From a checkpoint of a small transformer trained on Wikipedia.
Architecture: no biases in attention or MLP, untied embeddings.
Each number is 200 + 20 x the weight over its row's rms, rounded and kept within 0 to 999. Layers, rows and columns count from 0. The size before them is the row's rms in percent of the matrix's.

# layer 7 MLP up, 640x320, rms 0.0776, rows 314-364, columns 64-127
096,215,204,207,219,176,223,250,229,179,211,185,214,214,203,183,197,204,213,214,181,200,193,186,177,218,186,256,164,194,170,181,193,182,184,196,173,194,217,168,175,190,200,208,177,162,183,191,224,199,205,194,210,203,187,199,171,259,173,178,198,171,236,203,193
097,268,235,215,215,219,197,252,214,247,176,217,194,181,217,239,194,205,176,201,202,210,174,194,172,189,206,183,181,204,213,156,200,227,157,188,224,199,205,225,182,212,171,215,191,195,218,190,236,187,192,205,165,212,156,214,182,212,222,193,190,195,215,187,213
104,218,215,175,187,215,219,208,192,218,209,174,183,218,189,220,246,173,266,187,190,223,206,181,199,193,222,222,198,224,185,193,218,173,142,195,207,166,206,198,194,219,200,224,220,191,194,171,187,204,188,143,211,224,172,224,186,188,192,197,194,159,182,191,193
098,179,204,206,202,181,196,226,206,211,187,157,196,188,200,200,228,219,228,181,197,216,194,193,194,204,199,234,158,184,203,191,205,226,199,183,163,198,212,182,203,185,205,188,185,222,203,189,211,215,179,197,198,192,190,200,195,188,181,211,206,194,174,199,177
089,227,184,205,223,216,187,191,198,189,195,215,223,191,223,188,222,238,189,236,226,213,228,211,224,183,215,197,201,188,217,177,230,183,172,190,225,193,214,216,186,181,196,185,175,197,205,225,176,233,224,232,193,215,174,197,197,244,146,177,191,209,149,203,154
096,173,183,219,240,205,192,201,188,268,223,189,195,196,202,216,192,192,227,179,211,212,190,220,173,208,170,202,230,192,221,189,189,197,194,240,178,238,170,211,198,204,196,245,197,186,210,214,182,223,181,201,224,237,200,228,215,214,186,190,186,173,229,179,174
104,194,229,214,178,185,223,193,193,188,206,219,173,224,235,210,194,221,215,215,177,173,170,173,202,211,197,194,200,199,198,184,186,197,153,198,188,230,258,170,180,183,218,216,242,183,212,218,223,207,188,199,211,220,199,147,213,228,196,220,198,174,183,202,204
100,178,223,192,224,194,200,211,199,180,157,203,182,174,174,223,217,181,197,183,201,246,198,195,203,211,201,191,193,173,213,189,215,188,228,231,209,210,224,185,241,219,224,227,207,219,201,217,178,219,190,187,225,197,177,207,193,196,193,245,212,204,182,220,237
104,175,187,232,198,191,197,210,180,195,203,179,219,206,170,233,190,183,185,206,179,204,214,215,203,194,197,180,231,189,160,211,223,244,194,160,202,180,191,185,184,198,200,174,161,207,188,166,197,199,194,178,185,178,213,211,169,223,247,205,196,174,215,187,199
106,220,179,240,223,177,203,217,209,238,184,159,213,204,208,198,203,269,214,220,188,167,157,193,219,191,218,209,174,217,186,216,196,190,181,201,220,193,201,210,202,180,190,191,203,207,191,221,209,198,211,181,224,208,189,204,189,208,195,245,179,206,156,212,206
102,187,211,222,229,207,220,210,211,208,192,168,224,212,171,202,218,219,195,175,178,229,217,213,209,214,191,223,226,203,176,213,220,217,200,193,192,188,204,200,188,217,227,213,212,181,190,193,179,206,210,196,188,208,193,228,206,215,189,172,217,229,169,171,198
098,184,193,155,240,202,211,173,229,176,227,191,213,196,167,204,225,201,193,191,268,185,183,204,207,212,194,163,184,193,219,236,190,237,171,184,176,208,198,195,209,182,189,171,212,187,190,203,166,182,176,233,221,182,173,207,219,217,174,162,196,193,208,214,178
105,204,217,200,171,205,204,191,178,188,197,209,182,189,208,175,213,230,159,235,203,158,193,195,203,231,207,178,175,184,170,209,218,215,224,207,152,200,173,232,226,202,214,225,165,215,179,238,214,217,209,226,153,175,177,198,186,207,208,207,216,179,215,186,207
097,241,213,172,194,208,154,210,176,232,224,208,191,178,237,199,210,233,208,217,209,213,230,195,256,214,205,174,154,185,183,192,185,171,222,218,196,168,214,184,154,198,232,213,204,192,224,199,175,242,221,176,222,193,202,202,214,196,184,194,218,192,176,199,223
104,185,230,200,188,175,184,190,170,200,175,190,195,182,191,226,188,186,214,200,182,207,230,200,188,208,185,175,175,174,197,204,185,208,161,184,214,206,256,214,200,187,194,210,195,201,212,182,219,250,169,181,205,195,209,182,237,195,199,192,214,215,245,187,187
102,220,196,164,183,207,204,195,197,207,195,217,182,219,197,186,166,162,212,197,201,179,209,205,219,189,201,183,186,246,234,160,236,197,220,188,188,183,209,208,229,203,239,216,229,199,200,217,211,196,206,228,192,222,212,175,233,189,192,209,197,244,197,191,237
097,229,193,211,142,186,188,209,179,202,207,217,195,180,168,197,207,197,180,203,191,236,211,223,154,237,223,226,158,237,237,203,213,225,184,204,168,182,185,214,185,209,204,196,213,195,222,221,188,181,218,217,196,221,216,183,196,258,201,196,185,177,148,195,172
095,169,189,174,203,191,208,211,202,192,182,205,222,183,172,178,210,186,206,171,187,181,172,208,169,192,185,207,202,236,190,180,191,173,220,240,199,198,188,208,198,197,201,191,192,241,183,209,172,193,200,189,200,244,178,216,181,168,240,260,200,174,217,170,188
098,174,140,206,206,194,194,191,170,234,207,202,203,174,232,179,201,168,187,204,222,224,203,172,211,189,210,191,171,208,192,163,211,201,196,224,210,213,187,191,210,195,198,180,197,214,214,144,181,220,198,146,196,205,207,210,201,198,187,169,188,227,228,183,209
105,233,170,213,219,203,198,180,190,226,224,163,219,194,168,200,166,209,183,212,190,189,172,178,215,204,207,182,203,213,204,201,193,180,197,196,221,222,196,209,224,191,180,199,209,187,197,241,219,247,183,196,195,187,226,198,189,171,201,193,195,210,212,221,181
103,197,202,197,233,222,208,186,158,192,198,203,209,230,217,181,202,203,174,178,185,205,190,230,226,207,220,182,239,205,174,189,219,194,180,186,185,247,210,178,174,206,155,187,174,226,214,199,185,179,189,146,164,206,213,238,198,201,180,207,207,207,199,168,167
094,218,205,210,221,218,147,201,195,186,178,169,199,180,165,153,183,204,214,258,192,195,240,205,212,202,210,190,179,182,162,192,166,195,192,182,213,223,200,179,218,232,210,211,181,174,179,222,212,227,207,205,180,180,213,198,184,210,219,208,186,222,234,213,200
105,225,205,235,179,161,205,217,199,175,212,171,180,192,175,222,216,143,198,178,216,159,171,234,208,216,164,177,188,184,196,187,167,167,197,188,208,184,258,215,228,205,224,196,215,222,200,180,204,159,185,182,205,185,202,193,194,178,221,187,212,233,206,193,200
110,216,184,176,255,205,201,194,187,157,189,170,201,213,205,194,195,197,204,212,180,219,202,186,250,203,184,237,215,195,197,199,182,178,206,237,228,202,224,177,194,231,205,197,222,212,191,207,212,184,222,198,185,215,212,211,225,190,194,212,192,206,226,206,215
100,193,161,196,189,178,178,191,177,203,204,185,199,219,230,206,180,184,204,186,218,201,204,209,191,208,185,212,238,197,208,232,213,209,197,200,176,200,220,174,201,209,217,201,206,240,166,192,190,204,197,207,222,177,184,185,198,206,230,235,191,184,201,214,186
100,215,194,211,208,171,173,151,183,202,168,197,178,190,199,226,201,218,200,182,206,210,208,188,152,217,221,183,189,228,176,245,196,191,196,217,213,173,203,249,189,179,180,195,212,184,205,199,194,182,184,202,167,194,219,201,193,228,187,204,211,173,211,167,204
099,183,210,190,143,207,192,208,221,193,222,205,207,215,177,173,206,204,183,192,195,198,214,202,217,176,234,190,204,185,188,212,201,179,213,232,222,198,154,186,194,193,201,205,209,219,167,205,197,223,217,212,191,157,215,192,216,198,210,199,166,210,222,225,177
100,199,164,187,244,189,188,186,207,191,199,178,197,197,218,189,201,200,173,219,222,171,192,176,215,189,178,165,188,204,250,251,218,171,206,200,210,173,188,174,225,199,191,220,221,184,171,170,191,173,197,180,181,173,193,197,233,180,236,208,215,234,198,213,181
105,217,195,190,168,217,212,218,203,176,197,207,223,235,217,196,208,214,199,199,238,175,205,199,196,211,188,185,201,208,248,177,204,184,224,184,185,213,217,208,195,218,215,189,204,189,209,205,203,185,196,204,210,179,211,213,186,214,264,218,225,214,193,224,194
101,201,218,188,244,192,205,207,213,210,215,219,226,182,202,202,199,211,177,162,194,193,203,222,229,230,223,206,214,199,215,210,175,185,232,178,209,225,180,213,184,200,206,197,165,171,208,174,198,223,192,221,199,203,173,208,200,159,207,210,223,229,208,231,191
095,240,212,207,187,190,177,194,218,169,194,164,200,174,217,165,175,221,226,206,169,202,200,242,190,203,202,153,189,214,193,202,176,233,165,190,199,201,188,204,227,231,239,178,194,198,207,176,207,157,179,215,214,216,215,206,208,192,193,232,195,182,190,220,222
095,209,202,166,195,195,219,182,185,211,201,203,188,199,208,223,235,192,227,177,166,226,195,169,204,177,210,207,232,221,191,196,200,222,206,177,184,170,210,202,216,200,246,169,192,205,180,213,170,247,196,183,173,197,189,210,222,194,200,183,203,175,241,206,214
097,198,211,177,239,177,232,215,184,243,175,202,205,192,212,202,192,199,232,182,206,219,174,221,212,205,180,191,187,175,212,159,208,178,238,169,226,206,201,212,172,202,174,210,194,171,206,203,174,196,201,173,192,201,217,168,192,221,173,177,207,202,229,240,214
099,196,214,200,213,198,210,193,214,186,168,214,181,189,166,145,204,196,205,179,188,236,203,187,240,171,247,197,189,194,197,189,207,240,205,173,204,191,176,222,176,208,183,199,184,200,200,227,244,183,208,179,189,165,235,157,206,182,213,225,207,221,167,233,191
105,183,231,200,225,198,210,202,202,178,182,204,167,199,177,177,211,204,225,181,195,187,188,213,187,196,203,210,144,236,184,197,228,192,171,224,215,202,172,219,203,197,197,210,216,174,193,207,246,218,211,194,167,209,193,206,181,185,197,223,203,220,220,211,171
100,181,208,189,192,224,180,180,226,187,195,179,218,205,215,211,210,212,214,184,178,232,229,202,197,189,206,145,170,220,218,203,208,210,190,185,171,230,218,191,158,206,195,192,186,214,213,190,196,244,212,203,200,196,183,188,214,184,198,176,175,230,214,169,199
099,224,224,188,199,255,196,193,233,207,202,196,195,219,232,190,189,165,175,199,208,222,215,220,221,206,197,206,207,196,198,193,197,184,197,195,214,195,173,223,197,207,169,178,209,225,187,214,206,202,152,207,200,216,183,196,186,213,200,175,212,172,232,205,184
103,208,221,200,201,209,212,186,214,207,195,215,183,195,184,199,228,223,199,195,215,184,199,180,184,209,188,220,204,163,202,204,199,167,216,181,163,183,217,239,194,198,192,183,211,164,206,178,206,219,174,189,205,151,203,165,194,184,193,190,186,193,200,192,192
098,244,191,210,228,170,213,211,211,202,209,196,207,213,215,205,208,182,187,187,192,212,190,205,181,184,205,162,213,197,195,209,194,174,147,189,148,185,155,174,202,209,208,186,199,161,198,206,182,219,184,202,211,208,191,215,202,199,182,168,189,206,202,186,156
102,213,190,194,220,187,184,166,229,211,227,180,177,223,195,175,184,214,206,178,206,198,229,206,202,220,183,181,167,207,198,193,212,212,185,198,206,187,178,192,205,192,178,180,180,213,194,236,190,203,174,217,197,193,221,158,211,169,217,192,205,201,223,211,220
093,212,205,191,180,188,210,203,200,198,200,174,154,193,237,201,198,228,217,220,189,180,198,186,201,243,188,224,199,256,241,190,168,201,202,217,141,192,194,168,243,235,222,204,247,236,186,252,184,186,218,192,204,170,195,216,216,210,229,150,187,169,216,235,210
096,202,201,216,210,208,225,188,194,207,189,230,216,232,198,199,187,201,215,217,177,204,199,164,229,208,161,181,218,215,179,213,186,209,177,194,197,220,184,219,152,194,196,188,205,209,210,183,164,199,193,198,222,231,211,209,187,160,186,202,203,174,201,219,207
104,182,183,203,244,191,195,164,230,218,189,206,189,184,177,197,165,193,240,192,186,253,186,240,190,199,190,194,180,197,215,219,196,189,186,207,230,213,226,206,197,198,215,194,162,206,224,221,195,188,157,229,218,197,211,199,210,215,156,195,203,191,215,177,197
095,188,193,199,190,206,177,203,214,207,217,186,210,173,205,171,196,209,222,199,221,241,177,210,200,208,208,204,250,182,194,197,202,242,179,249,201,210,222,193,201,228,190,185,196,136,188,167,211,224,205,172,175,184,195,217,225,238,215,231,180,175,194,164,199
100,205,207,150,221,189,186,206,201,228,243,194,194,237,179,171,185,131,186,187,217,181,201,193,177,176,180,213,210,196,218,226,223,191,180,179,215,191,232,183,197,228,199,202,194,215,164,234,204,209,232,197,166,211,220,223,182,187,220,209,192,199,207,183,180
100,185,186,243,191,205,204,181,227,182,195,188,206,218,197,219,205,194,236,188,210,220,186,218,184,218,223,186,210,216,220,222,206,212,213,194,211,180,170,208,237,200,211,216,211,185,224,201,234,182,182,199,179,174,167,159,192,193,181,239,155,196,165,209,212
098,200,183,154,169,207,197,196,161,202,205,225,189,230,207,207,202,224,219,247,195,212,223,161,199,194,197,187,195,184,175,236,178,185,244,192,215,194,212,200,219,205,180,192,197,204,196,196,194,181,189,190,192,208,197,232,197,182,195,218,199,188,211,199,187
102,189,193,182,216,197,177,186,174,172,218,194,220,171,203,192,165,208,195,197,228,177,188,230,181,192,231,213,223,171,148,195,194,184,209,201,216,173,179,208,233,170,195,227,203,224,223,171,221,191,235,170,203,236,162,188,206,167,192,216,206,189,212,180,238
100,177,190,210,192,179,158,211,200,194,213,223,179,207,166,191,201,231,214,177,172,179,202,215,222,214,180,214,183,170,163,210,203,181,204,197,204,205,195,220,190,218,158,169,230,211,205,188,185,208,195,224,200,215,200,173,220,185,226,212,225,204,162,176,178
098,219,180,200,181,217,195,219,222,202,175,206,205,214,175,215,153,206,197,181,140,205,192,165,180,226,197,230,197,211,197,203,196,192,189,220,204,213,196,193,179,191,191,199,222,188,220,176,179,203,234,210,187,210,207,177,189,241,221,211,215,202,160,195,195
097,195,204,181,200,185,206,214,188,196,183,188,185,199,209,199,229,196,212,223,197,173,206,162,215,194,190,197,189,187,230,178,181,194,219,192,176,181,216,181,192,209,214,240,205,219,242,213,175,193,205,232,177,186,225,177,255,191,203,230,204,178,194,202,228